config = dict(
    d_mlp=768,
    vocab_size=8192,
    activation='squared_relu',
    rope_base=10000.0,
    attn_scale=0.154,
    parallel_block=False,
    init='normal',
    lr_head=0.00697,
    batch_tokens=[8192, 16384],
    seq_len=1024,
)
Each number is 128 + 32 x the weight over the matrix's rms, rounded and kept within 0 to 255. Layers, rows and columns count from 0. Numbers have three digits each.

# down: layer 7 MLP down (transposed), 768x192, rms 0.0559, rows 492-591, columns 128-191
# up: layer 7 MLP up, 768x192, rms 0.0556, rows 493-592, columns 128-191
down492:109130106180134091094124169117041119077164170155137154179145121181135113132168156103104130186137096110160149114122142133140162148148041125171085134129119134151123129107106151154075122099108079
up493:123111122161093114082117108120096126128102154168129147118149142138141111151096130115108153180160157141143134120181126152191159154097065073119190148130158157169147127167192066152124119132107123
down493:113113138133131139091111127080156143090163137156103140046129086175119098141085098139131120126143178119081177134123141114119128115082119123099079094169110108171175100185188136151095158029200109
up494:118082104097097129071157145089123147103124158128149120125142101157139151140145102113135132118128133108164167109115104133111170125170064149099134128089203165145148137157125160096126046123136127
down494:121066156163068139111183135045138132133093164113148147153146157117105131104131106091134107134157144138100113152172174129058147117121088129097120142109147115137094150113176207091070100143131074
up495:162115093123146116189151149124124154134109137122139107118116122047118089164111108119114174113113095146148121116139169159087135105187167117154127162155124149123109086127145114125137133135116139
down495:142144172120047169114143158092102156140135110112117107114146196126081141107164084164166146139142125158116095199118115065181168138122116113117112156110146128128063089131112101126116149136162068
up496:129111166135126166085108113130107132092137079140134168106092104069106135126113096101108123099116196111158149176100122147108078129134153172152124093128108101139107107128181130098149145119102147
down496:115161145115119077165123143127122147091137169110123114162077090164117119112157104151166149107200135142143097148097111101131125141145132095092130146071135102114148072164193113084120133123160078
up497:116135116105130022048105085138088177101183154086124122057133137090124134074097142100075145125167065108159093194138157056180148107137153175136156112132079137118149167133181116122107154173185063
down497:160101182169130197118111125189149070139136040141161176154115148042124159177149188137094108082123114139086169163158167081153126173121167132151107148120161178146090208174146141164083135123144088
up498:162127085102119148029136219162125133129115076168147117166085143121085135106181080145067085120190122060106011168100079052135137063142085111044186037255119152106119149215108126116144177075133075
down498:138120133133101147145133068138095135169133159113143114105100142241117134144147144120139151102139070189112160042142098104044125154098131110206148171092113066181176128089136045139157095164096105
up499:152146147140114179100135120123118150122112121087133135161112156086108134094165117195101131174175104130131141138095157115108200158142101047119116103121126124127103146158136152114087097070109139
down499:131121172111178142108196156076137118142112104149078130141121121205140089094134152113164149106129079120116138140172100112139134170112094072128106143127128160162046192124111118076131129075136137
up500:100136130200166147101099159173127142114196161086137192161115125134119080095148103062113151149122098099121132159169109083108142091084099106095086109094163134167136099148092153133136092173205134
down500:144104134113124125061138105150103161120168135145142112168105113073127178109118094132068063111106154133103119104093094146091128143138101112163137102154138143185160157113159076133182182134094155
up501:118108101114109102130113158060144090161172165133157141062092083132104092170133142162061106110131092121145100090132129083101070144161093132084109208119105081125162093118105133101153118164164127
down501:093102107111160167072111130160118162131109127110091126125065072143157068139127109166138118121131077082164109079141144162069116129194132162125191219113101083117144162139091122125154139110173111
up502:148119203103134174080129104164087159162158096078102110125113111141073124127149102097177172134176146121141100130076164109151143089078140141144150076124081152132071076134115122103121131113114121
down502:134082193133140148156054149076156063089140074122118194145129112095159160092042130117099136167098125085139113117076113145154100200112159161153185095088113077147129101104113131122149137153146151
up503:098093191050156136120143066112119078054142144117105166130166127133101114155123122125207115060153169098096146108111152109110105166142136109152116214179161138213209124196143215139147090137144103
down503:189123196074170123139156148103095090097115166121127197114159071156160123141109107170139099148124139136119084123128150146052189130124127141163099187100115128126142109144147172155133146099143129
up504:103135140184135163133140090140105159083080141132078145106125144099114083153149157130170117162117123141117118102148190102123140132112144171087108127128049137136103081147111112157155127146131077
down504:159108136188079111107101140111113093090102097170153101132101096149080148065111161102099076089155146186133111095149083178140168123098090131103161165123156182137128132111171101120147131115101112
up505:196129107209134132071156097171102073145154128180175105174137090050122169167163178109065160101175106080111138152131170125111093165185211117121121148116084162084163136166106178052049064114143129
down505:157161088128115127098094102172132143199057099142132147125152146101155154151193217143189128112129089130067090098116093116089126178134138115164176101133145135104109118152151096191083112104170148
up506:144143150193171151134184134142123080077124131135132112100142119152179082071147134191068164122158141139090123113152073139158100156163092122081167169107115117165100195145100082100139097144157118
down506:143126097118115075067163149137117138175112148118092139138130094046091113166140088126137120093177137156114140129154103126126133138104128149186157162175149154113142130082121139099143145141213164
up507:036089132130142179109108090165137149091132169153074138134119143155117169213145126133137061142129157138136125161096140138119141082136124115144122092137109143139160136155102168173171116156123157
down507:174134133207201126166159148082128162122152117145147088136129114108158053113153137134187147075139097119101120095187118135135141101083111122163129118189113131144096195123104149137135157101136176
up508:116194097114135122095087149141117162135172115169132153103106105128108065104160114103155131098138110097089096074105121155195186083116113122105110128135125102146193112142171121071138101120121135
down508:049138168056174168170172161115090124154172141136210083120126145119116172169160120101133106115157103121076074101115084125118123097170123181170108187131049177160196156117098074134087156122048107
up509:150118137130058141097120171124147120117144103099150114067123094101159153104112085149166182020169151145169102070138067134119121202093137141169097117139176155132144141094160139097162165149132088
down509:130090113109105142094103147139099162201170095188100156135083159173172157107099121123220115099154148156145106146088119061125184108092093058108098172148178063161182157143095105025122106101103078
up510:150130111100096108131145145167099052158176076113096157133152113188091114104101152100148117116121141114164136126138129103080094121108123117140135132159138169139127099092120147127116124142114083
down510:153179133121128147128132110129144091132152077144082055108109104097154140170107154187129173144135089136136156142141151189141123140113137097098143092139094121135086084145111138172107095053158101
up511:086151111110118191122141105131164147108142105066138062154157160190138055070152208172135097121095176123155142079159163085110153144116125095073196140100106093163082169113148099156102106140125125
down511:117074112129148166105052039094125128123081163103142110183148155124112137110106113140136088173137174089179107114101145126122147092064140124148144109135099131133115142106109162162122135100132111
up512:178082131134114141136120123128123110068163145146113095129101137134152138156138103188104143097125113126185177114127127119134078113117146108095095116196080132154084102144162145160134176070160124
down512:145124155059130091119112105165173161127134169141107144155126139171140116137099075133174145157141157137145117124133105107106139120163162102195176144101088121166077118164069076142114114162111102
up513:135146127149123242086122122122091155139170086104140135161173134132140105078034137133154100105133161101174145101138129167122163134137149044130121067139107081119140057084158190107155145143086120
down513:150169130068101127139118114030093143122110108110055105137173187130127111082081124098098191112113136172119159110154109101130100154077090145095086125164118105074171096084105173151126089110097153
up514:112134139090123171160150119158169142141166110140201080151118134090162177131156095126095129099161110140106083155102109161126147158205104131156142117073182118165125122115197129101078124119098123
down514:155122143100131143097151101169156102190145053126126152142105080128114139132136125131114132117121145112113134173109106176096115163183114082148110082102158131136112156095111136107111138131155144
up515:049146111091221070123187086133084188104137097113132116115131128095114123153158130137201087151110108147132171112195105150071138119142169096200117129140202142082164082134191140098122121149120139
down515:083088117141136139125155128110073164074109151129107065143129128122121167183089104099126135140106225161145087079119149154123122202135189190109162179116130112108121128162136158162072103134181177
up516:148131165103101117126175094154110087143175123140157130078103174086143103059136153171136125179116109136132067130149132186068140151122097132140125103111082107107149073164144178151127141099152101
down516:151116217136104128195110147124153142159111102078080198105143081139210099133120189192142110141148115116101159143141111112126100138119127144129095175132139146114132139175094111154107164123204117
up517:121148134130113145091124188103077119128092149128104080141123155099146154103168227113138127096136102135125094119059106102119194049131116089162143118123162129221159169116158103131096117120094157
down517:114150165147087118122141097131094133162086126155154091034132141147173133116131167087118115092097113075080175105113173153124133122151106112128165094060177119116107107066147190117083156124102155
up518:108147121153152183139095104093123130127204129087111138140172132154140067118091156121114155159140107094162131070161127103106173109148162135096155152175118114133120127170174091151114096114170175
down518:100142107126179096199159094106132142131149167168130113129051154074124117189122081149094156118105041105082071149174144135130132177099097131109118097079107129098119096117092052140141125121144163
up519:115191141129166159112169103120184060045062108075173086133156118109115151138137113120094146111149126184136160111182114092174248183126085147211166203136087173126132129192107170142149118160143156
down519:118076136092087117204106119163166192107131127091116097113159126077187175102169129119108150177156172180111125129079158088121156167128164104160147139147056153125078152140132127099144145205166070
up520:133115069092082047110119158118069116085117177073056094116121120090171089129158079139179178129123092202144161112127113097102217148060179125092112141080143135129120145117135137113119123182129055
down520:160115152114122158127068146114106106138143095091113219150153153107152114137101127115093168120111120179088103126059138125146099124081185127079121139134130231169121143111168053161123219160083140
up521:134143118098085083114070138140129127187134092106165093150154141042112124194169186136121084090205127148147073137178053086094144161185133086170168122108162142177155078109146148123172162105121130
down521:141120133122099131126132154085155123128121163124088140078147139097114140130109117130134078088118107137096117062106143067118113149199167099186100134107153084166108095088090087144098137124113127
up522:128121160131108068098138086172137106090105114125110098146133127125102150174147135103127094118137119136166159100120098074146176135134091124109184097100112120143143116121163150134067111129086126
down522:107184157096118129173155124132177122135162151144079153193147118131103092123138099118116077107134087093117176094086131097104093145125132085186130155125124127111151129117105121063138132082135187
up523:105163148104093139086149108158119161141171139150091086161124071132115118110097131144082177170135115150121147139123206137125185148097091176177147065181107107151058144062116127115136133144121104
down523:078089230127175094084106117109134115148128079117063170175110132118178136133102127171184137147137163080179175073107095087096160114120113162106140172151109106106126112165190124136098066131133150
up524:127128100130131142120134148087138139096139171228150093176140220126135179188131096150117125156082125158136163116150170146170118168136095130165107115131173130198123134117160122148151097148107129
down524:151113113131076126087124155139107152129107073082129147106157135113088119166086105162163113150215107119127160177167054096139149114114099107174168111111097190152114156089127161192126099171114118
up525:093081110131204177151090154148139086134161081157115085135129057142113098082171160081074136083105151030151097121099140109100052143129076217160178189090149126166132156082133077122145130153144089
down525:153133112107172118133079116122171121099103113121141140111121069160150077101166088137152158111111070122124148144162087139165129082168095161094159152176130120120121159055160128158090182091125122
up526:136155095123093116130064116167091085141084150130146122119073134142115146138132126111168096131017165091142110098109139173100108088126082146076190154121133160117182124099149057097140123128128158
down526:071129098173165165149155146053131131091126107107136113077141136085145178138105100156113147104128185104189095135192155068135095109136182110141129129146106178137161128148163159156112094119139132
up527:120108080171165143125126124145146112083155139176106110162178153134147111122083137121131145171120154140117157138123135146129151119149103134109166105133145064107087140131141140128149104140136176
down527:140171200117055182118137160139127101201105125090099143067141178082126141108174133159113101103086055118109075112135138141122159075107118101136127156109163129100174091119127113127144179142117111
up528:134157143108111149129131120180180164140115155134107136183131145128108127080135185133130155141163107168114162106120134137173115102094085179092116104111065125122163104128117123130173152146075070
down528:142083133144162127112121128038103107106055108176154032067142107135190149158087043117124126108152116109153129132148139121098148122150138131135150111148161140087123153156176146113062120085141163
up529:110084121145157098131077118143106096086122137152119161144141060128155129033110128151105172113174050122114092116108116107168127096149145114136171109132190150185089133175108095161110098135080191
down529:010105103102113150128085136130147109190154178143132142109152124166098091168136142137125179121170118110147072174126094124135174095110081121120173146108128104198154104074111181117151154171090160
up530:160144090143148168154165126105113096109183078118115134114125118170093159143135141105141078147177159125146066130139148122129105146172170140123106158142088057125102111092060171095105114167129118
down530:114080180090092204133142176117125162155123162097132170105135138145189122141093173092102133142124164124164069065137169102176127132157191078084138106133138102157094086098116121066058139094180107
up531:129122127135136071128152111125144102112133158138173139130110168138197111081108107179163085132096189113112039129133060114121159123095087185180121070092166120160166086165151143129155062185218053
down531:119143194141112136095088127129146052102109048093229115146200102146208114117131155141136123154087171161162145173122145157151112123087119114065186143098124083150121130093138115079098050123114135
up532:118143103097166120173142127144108074141129200133124136163148163149145125082123082144139079139151139170183178154113173154144134054117133051135125107126139081109070128083132154109103127117152148
down532:126174107112140130148039111109079155120188102136130102071155077140176105107093090093165129128166099115213154119052116134146159123084153129099081109080135121132103162171155110064152128174116152
up533:112099062148081089118124124103121112181097120145123132146140147106104147200082128108097138151197167115127129132111116142099148103163094095120153085139125129103165122147105156080119092065112117
down533:126084106097126133152171119173142149161131202118125115113155167117181160144137080174175095186204108142144196123077127130129157072075106106080095115097127118130126112085145039099162106104132111
up534:178129102100086142103118126121111121127115153095100144123145116093111158141165081089094201085174108110172157158120072126094118156160139086130127123120078151118209104054145118133164110128110152
down534:167102098098104133149107143105120134123169145092178051186071128108162077163158147090174092129044082166127095147152062089115121135175049156091146116107113122194133117128116181149102124164104159
up535:167107123115116135068131149128150125156153140105111097099106095127117154160123112066129131069100141071185049144150139127127138059105195114102142168103130116135171139097093143174090129107124133
down535:113138179147090208139135137062080116181171112207098169129096115120144177068147123126097100102116122155160144105117096155142159102121159171169122143089148100110102067183072140107140152095155109
up536:179089114135141106168091161140118122076135141128173168119141122174082114128103123133103132135101141108127113124111148187105145144136084174113151158135157202163142108183162154107109112139126133
down536:098122144121156219103114133177121139104131121041108154061126132153089133152100178100151136124081125128129111113047127106151137118109142150071133132099167140144088103158149166125128163090108182
up537:113151164188149183149125103195111133078078113160098157124161039157112106114137100138098144131099108103122150094136128143143146126168116100108149076187137107120196124162141120132120106146120115
down537:148120104099157170146120132112203131190149130138101138088116144061098088116148084140144153154111153119098070150164143092088154120116174143135173116125144124151142104100020160151096137087145100
up538:064148123095196105089183118207084083176137149144177102207104140142210104105137115099088069154154201105128110107111143074123115121158121064194163236118150130118157086102108135114070162122068080
down538:140161147089143109140042140137146141123113144123154132124125131147097132067156099155160130096128096094192101143098170147118083111111138043101155157089159153163078190100146162149126152083166129
up539:112087093080195141093206118091102113072071102159090120077128100093177136220105133131104078115134062123131127109138165116124129148151183085154158106133112126192206177162111146120162148131096129
down539:102115138118100112141121147147170141113162170178158121176132110156099134100134160093133133066206165102153079145073098130128084145056069137122104172131152086105069126103199134090140087086121105
up540:047098134207104148108131100150151156123111137150210105150074080136064156168149123110117158139117129162142110177134139092144088204136134110118129114154113090075142110205100139162123096142146101
down540:108058112130112147151143090117147119129183136095182125058168123131099130119040151153115136172158129135119171125182132094172113127124152112113156137106076152093108099147119104103159107097126094
up541:112126175063144145073146157113100139121146168169171103146098170118076157084177127130156156133085151112159095136099208149127120125098119056094115059046175175125195117069150077102137105153095111
down541:122107138120143099190153095119111160129101169098124123141123152093156101112179124150117117136186150170175148106094106125150087129080118100092132131103153143086100093166117120135121122097099127
up542:177148203150121092106144110157149135072171122166171127170075132104110127029164116140109152030165166137134164110070097124131098132138100132173153120142123079088145104145135048127111136106153135
down542:112142181175191134203213138046120152110137112149150089148071111106119154105158086121100143120080143083149124155082113138062139152104113114114119100110096150079149157102124118198136107099155091
up543:104113139104117160141114132150127160087110097133163118120090140149147192166123118092181150092118153137193144120069154085074169132087091126118151162115104137154129130108131183101103125143078168
down543:099133151137154143111108133128153118125100088145119169130163079088119095102160112168128095157050160065114185122109101138099084125181145155137134097121128137075116073045123121117124173161155191
up544:170139125147111150104155106125137096136183100071158146096115137035044122094160142197111142128094089148116157093132173080123081119202198096120149072175071116199182149161093103143145141119107100
down544:136131157135114131056151105109154136179179097113100104091126104144107109178191141213118132043103068115109114143164119089162119121129116154161071146082147096162167115108112086109077138107101041
up545:178148177117181140116125156101109138128081128130106090133134130125157213145126108101137116119119157168130169085080142137148123121109112163129128133135142168117155128061109100099081136110116114
down545:134196120100091083130173110117087163110180185136175133090110102145111160112139115151168075139158172127117072129106097132080128133080159072134116136173105102147099145151091120100115103145132140
up546:079089102116078136139099085150100106160110130116159115139077118091092154110102163097153129129159179152077122137181155118156139130148129126098149139083131144163116151146124137125178049097161149
down546:122159090178129131080146192100170142135117136133122110111095143111133103140131110125114084145133099159078153111120117118116143081132137148140137186160077108134158134118120095077188150078135144
up547:115128180155099116133121152151109147147113131093153095097128115089126124132110127088148107127128142144124131093148125162161120162137098117105130102127084157124121120115183084120126098163150173
down547:098068091094130100174158100074052126136157122117142144149142096112185121116106101111180031153151097147115132121126137156164102137162114073079128113094115201148118157158126111092123103110193138
up548:180143133113085141110103153205115134093141120086123142105120134146143153169160111153135131125145143151126136146090107098119149168125118126156121144106079164141125133152154183136137124116072114
down548:084120145112115060107154168131130115163163124081142084097139116163132184156147119119168154105082106113169138088139168110117124126138149172187134107100103110132075148085147122130131110107130165
up549:090177102138119120166113120188147148209099134110141147119029169148118113114135104055174142138176153144123088080106158143127051064189121084180154156091119174151126129140157073188174127133115121
down549:130159122105165086178163080133163092148143159175156114239084148139183136137110095104056137097144099118103078120058135155103034182144224110145135132130124196140210141141114122093155131100120115
up550:136156158136118130090113097166136188101126181101128128135181115146140111161127145147124105100190139078148119113183076172104132168063137135147123206124173108062087151110140157097077115152176147
down550:066149096090156073090120060081130102187128126163100081077128159154125179166112129157180036139095153145089143119135116149062093162108174100092095126131160117155131145085085121145153136156104063
up551:161108161175152144148124108088055112135159111107132103152127104189078147148174082165069080116128140151136140113120166117061138105178141155084140200128085134137130088078082174118151159121204134
down551:101133125126095188116090183150084161125115127154135182112075163158114125117095099166113131128134090106123158100100163131119127049226153128097121119102162137085109125056136181063128175178168129
up552:116152137160169111107165114138133142060175153134172108191105097070098141161110167162062127062153172119162148136166122117099049162106179127150067134187102208136127154171188187081168160107128054
down552:190122159099157127115138170136170165154074144119127111116074158148111098231144088133146152151048191064153116216070056127050134126111184081126126179098194094120079158131094093123148124136132094
up553:172188097133108083138156152106074180132178112137130033110136133146081114174176093100138122131153102140114136114122134163123200132139137123131105144098160113125125125131133102135166062063112099
down553:176115110150108119142082150162114146115134085152147131114154113122112142136090060148088176116099124099110148161158110121106076152152116133135103156113120111126147122088110114136148143124107144
up554:112105126148153119101164054076112090108131157062179118180129023122170132138115176118127148159156095168122109096188150169091104144092098122145157142150084110130100062129148126155114096168149085
down554:077136179112132141119153127115130132101126155089164159112114117142109082138180161116052142056127180073167132132129151125105134134159108114088131158148088113165132117096141166158101138099167103
up555:156134067175094102058134070151079101184147132145131145138105174151090148158086129081122147134087161084159086127088151123123163104154143170156141102134130114157107110108170089128097167088117178
down555:123144089135117105130143112186187155178212142113120162110103141113104100135084114111065149066152083090155114146072164166097120159172190118184139109057112156114142114156120080058157081175086169
up556:125124123180092129163111156128077148155109116121121110143171181121133167132114077136156090147075153150121098118129178116116139116180068129118122137102131142175147167176107175101129119129119115
down556:125128064160126176109170137093145091130132181123144139096091144107138129192083173172125112117121073104078114132151118163145136141180089106084153064184119119150125117086149156142128145130135176
up557:161135115127106130150143176165121169137146177073172153088106136102129144146113122150126154117151081051147108120165121121128096114193114146107104088138134103184115069146174151102169164138071124
down557:115109160163125142158119131129131149154146125088109080083123204150141129114145162152096135117130105123116119188137070116146123103153136133140164162143132147146084090101124137090139136178085116
up558:136151133095118070115066128135124151179121093159169144137096076128178105131193178104098096117112132136115111126148157161155131141119211098130109125151144074123145156169166161122113177184103115
down558:085081165108155125101153159095189157141078163127099137081146141078124119165122162114153156167155085130075131165142098167084123153140209128081144152070054149133082087101098138121169127165104103
up559:141172187102114100100124149176149125152114141194135126144161109112151111133138104098153071163156068150101131102169163128135081163119097136103123193144143102094098158170162133145121172116120151
down559:102123139147104140089090135171136096137156095105163095087164098124121098089129126145115129121151146054109125075145180082080125140142119122125132125140157147165107139127119128113109113115046160
up560:129080129143171087135109119151132137069138154115124108134143146146139193153126088186108093152188120156174122091134162154160097148144164186137138139113115100058114124123125158074107142117120144
down560:098086110181139103157141142142148161071176154077182118128150114146130173131147099163122114132140149164142124039125153149170085115123121185160129145103117127093145094101129138175147103151117102
up561:113123081094125097118111110136125137153089114175100127144086128177084140133172185139156128101104121115118187075132142054179156150110078160159161125104098113135138083164141169121079171188132137
down561:065105072148125164074104134114117132141137128158086163142136133170154153136132163170194090128079121146206170095160087066165137097068087181091148116098109120134082176109175097147048093157147199
up562:134134166182114079166092083143191158106118165115154173180144067158086143117178116156146113127095159115139085106159120164078117186138128120086150136089123070097142163120112187113140107081207171
down562:082136188042109133159169120103147145162156150086118075145136154101139130144087122115164151135133118128165099104118165088110098145104121087130089149122157117167098119039122130123143121136110101
up563:165137082103157100135120128160133110145155134120107149130201188129173235133191139154105101137158094168096182076174162115105200150100074095177110130095149152079155118071095139115121129150189138
down563:102130162129132122141146156079094079110180075138167149110127150141101161105180138154143184102088160114149155152193102121090105150137129084126125079107133150088097150163133091107133115178165129
up564:184137107116112136150129128126155154114154064120040170130111104149111145134053111127134140142106182111114119191127181080074108093121099081142206105075152118112119113134068123097148130191141134
down564:175089131107110171162085154135080066099128120134155114152078100150128174147096120134137126134171112123104107159130106125142159077093075098149081099169147128115118127115157039181152179129059124
up565:130078130157087059154134203165112118185110092060133069139161116125110118162156102114106140116109074134120051137129153154215170176161078136138161173133128083143138143130135090152148108135153181
down565:171201128109180112109129116130109085147134110139112078159164099152151132150107108127136121160156125096092099215117109152180130096120136155112143120092052146091092091124113095109100172142182143
up566:184147083170109145140076152177151125128136161111136123144113150092126162107153099099122216133114192145142127117153096087146161121107162121174111096081093167142064123141148078119089156128068159
down566:098141110103152142110081166126109125105191106172140049094102182075171164106138177143065107140118122129142088176182155150181123176175087095117190083112131125112085079136111118080076110129090154
up567:166179092108128140125168076133115176152181162166121091136150185129133105114105123094156154134109135139125117148125156160137184145103086148134140113107229165145113095155127122126167143166114111
down567:131150072086080124159118132147097153179177115116148151104139184115110092149169134088139122128152095084104170137191127153166111157092058102181122130135156162134158098105155134168122121097141123
up568:173164127108131158147138129133110120104135063106142131141155099116098137168117130124091130110114162072165119157188207126153077135122102169105124081162117093154077128128132134098143114096135146
down568:059140117076138089090122098148115132090151177095168135160135194110154134156165084110145134134113083144163127115086151158119077118063088170116135083130115115124078124145136147113161137080136178
up569:142147082110110090135107160185165140084115161159077115172105111102150205187143111091151130064162130159080186142161127118069122085162154146180149127118112108131103130128092098067134152119147064
down569:117094085133122105136092146132103098117158146128131093180126097061137160138125098168180050112087167096084170108119143082124082123196140123132113037178141098150068142174163147138103148086103109
up570:163159094116111143134160137093125118111117057107167104170125146188128128114101137109163103140152112154137088136240127112144159093131101131074120207147169146114119166132135080136131131151062193
down570:137105107104141113126113075144085189113178152093155165162186087145163078110125154126121147084134128047102162127201121081151142181131114118171137190109112140072117153138117132100130123133166105
up571:174106098101195125146099111117057078116155114106156101123159084139082067223084146154106115130109148105134190169144099111111142105135159159103092123154141107108174189148172159118079132134133117
down571:114060119101139100142140123135186128113097105158140166121129093102093117180135132172092103174135074084093134226166106129107107157140102090127108077074122059102197068091127130125126114086137068
up572:095084169125148150147160082123158138160078160137152078101192139135091106177132120130149096087048157107198168155115129100138147172042122147139139127107074122133146163102131206156199058176083159
down572:067068192172148164159174095105147154091057154103150125052118145081120076120145201125178133047115113118138163138107103134115109117079158105198134065098122068080103100141150134049115165102094182
up573:112107109132087178109138124135142162198145122131116120228163146118156158077131120095166134124143147114148121145116085135156117133112040088101108083137147132082130130158109091114111099116137129
down573:126081137178157069169178100203148115153163136182144064150124105123135098034167157147106111090120147161091116106171122130157126169117115083143097077066098122066094135100076135152164169150159076
up574:094078139122120088119179107138079182172103163135135057136140104128130183157138132097126159084157076082138112133162097153090110126168117155143118126132173153061116200141142125102097157228066122
down574:117170164096177138101172151095172109168126117162101125141125134144169095109083133118103139134095082071130169074147160100153139131144107164093120131116121172164059167168059106110030146138112155
up575:159103141140161100158116113103143137126161135136133109165185134162105117150092150161112147122105118083139161105123141184160171047162100086155097163162147153167190196136145141141123128123109060
down575:123054143119159125124134108145097150146136152138096135168049168142158107135104086109173157137164102066078149165113168162083172023092115100157082145117187142130144090089110131165120143079088118
up576:176107170203181148111084091086109211157180120091107096181145100112127085148082133144075165116140165174195068058136197045129117083105089120191131118137130159085117164182151088114085051091095141
down576:094114123157136204093103172122119124152140156193097175110098091091083130161089142108155101128101162124123124153137095086133170100112167120129122137171130126126124160105146129143137171139078184
up577:079131116145129075126133085107107182149161128061167116071096147165138109167165135116102147093122119132157117109144123121167152120101148094127099088107127117145139134185103155135126130114152140
down577:161161101161107118145048084145135161090180192089161124148066137163219136121139140108090141121132145182146118139111130096107108109107121075105193105112177143098116131096136154132123137088132133
up578:169092198139146081135104131128133075169116115101132148148062063119117108100167107140107115110133156207147118141159094127083106123149069102117167105110095134154140147180162118110157125152156107
down578:108128119132157122109149121156159097095128108094194160120084107092133116121078133148162183142078113116195122163173132152120079111142115133129198134108109158096153133128157068159122106122108126
up579:130129134166153156113184103120147118135175124138127081158154077092089129162122151099144086111161130071213176109108106107181107104198176150115130079113127141107119134131165103100158102113146166
down579:186194098168128071093141120118180118081166109142155174094064103152143132151158123184140173119157112058098151150173121138126123101152096125065095146089156131115054089150159134074148156125153179
up580:172144127119130086212110155138125235125163085088180139131123097113116127084176136133121140167167119093141123107135121123116132145137125145112189159132124082171109105122106107087085098136062119
down580:179157169130155103090138103095124100111172100144070086173140140080205176119104108082130158174149153133117156090164090113218083108126096130110121113154122128124113132105139197155140097161115188
up581:127109123121140066118093101112120144095139122081150097233219134112145122143094057099196101070137084119110131083077129126087156147159054170116150202103145144136166111143155148160185130145113104
down581:134142132074136195088150152114117094170086092094113121166121123120170153119202160167132164103114136038055116126166176145165105080123084113137111131081199145100135089106025093142167145117156133
up582:128110091157156153135134093147110106136142130127111122143078095161116151160083139155128088163168139130145172121153101151089152109151100098140129121142073138119112144143145150132102107129173179
down582:105133155179098132058166111136068135111150161142158095093142104110133144152169137133111119125134168086093155129061160114080151092179161113090081126171029187120138158160145135227132125136168149
up583:197113133075104090200157132157104185148073127186135055097122080132090127072156083152110078121129073113149122150163161084146089130158137078125163170116100148103166086153117208102158154227132152
down583:167080139186171078106195077139107168094125172154130113075105199108129121128167068108117119162098046141080131109213110135105155116137085101071118116099148132122201109121136143114108127135153168
up584:107175135189158109059130118165127154121153110126092143122086075141131139137070109116093132157072084121150148096122135140169112151143125118100132097195101132188162171161116105141184144183143183
down584:134148163124127143123146102096167124068099140122186163134101127146089104131092098088168130078108140158177157160117134113165148149166171130117113089174156127130165136141122128044099083129144112
up585:147137087158133133099164127117103121109094126111140095092082188170125155091175148187142027104126149128117185143125134121131135126088106115136127128138085136063151161207194166107119115056158111
down585:121080092123062156139107160092174164167127149103080140124170173103147163094111100111104109112097122132111147157082106115137138130094184112119119151121101137085167128063168075145170142108104144
up586:137157100184134140159130097134063063148139121143102105100095090144127155181127215039161071175179145167101115157152102093100105093124116066128117146111159102213146144105155128093077128163139142
down586:156165192160116110107114130135143067110160125095169116129062115105045121128135093139145165152058134181142106154136108115154124156102104099095085169135127164114152178125163118110087151107111137
up587:124142142159093118125121185160104138119096122109101138146143110143148095107182068170163115127192165144167087167168126105166115174102145121093154154154124130140167097089153138107155104155111120
down587:094125153141117126147116168122118170071104098117088180202127063207218098137114083126144110166160106173082101147113152161105146165136141121100113171106097148164157106105112153114168168159140120
up588:186130095108107089117119097128188110114133178128135138132159120109094169154091124177139095052185201128151106143107138087096149115116099069140145124128112099154112213133190140144178169131115061
down588:181142151121140118141108166142204084144117125087059167141166154109161112137133196130148063150155116061118152102144085141103147137160140085155153121080084113112119157145129083109144143090126122
up589:134169159155134104138120105133129147179078150142174095137156106131037140132123143078133131107113127138125099136077129095114164163122127108176194129142141155104168123158132172088139118131146153
down589:143090138110119120120140126131168088153142135176149080104132115120110136155110128094061133063125109098092121156139130102074090145081163140103177144186097144119139128112087080115114087144152122
up590:110126157085075159116133129120131141099180188140129137159149103130129079086163121189113111141123122176140152156173097152129094112164159123096194104155130079215155165151127128097113112100182117
down590:111154129100107113106139103129143187188104137094165123112168143118100126163113123127112147149127130094132116170179157128152142192168112210131183170126087113120147104170102107097038102103093169
up591:168099165163081107115119130140110166155130091150102058063124133163080114131115217112099109038159162165184141101157149125133168133110148157121183150126123082167157118118123078108146114186126139
down591:122125178129112128112109096074099095142162078047105168123131121081123132113116174107143186146117181162172146000160137109183160105146136136163145110178134124159172124133108159121112116117180110
up592:073131100124066086118121149092124117140122109125138088138110100181121133116122152101122143110122122083166164162165127167131132144127105116142133150094136097090117161097164144140158134149107046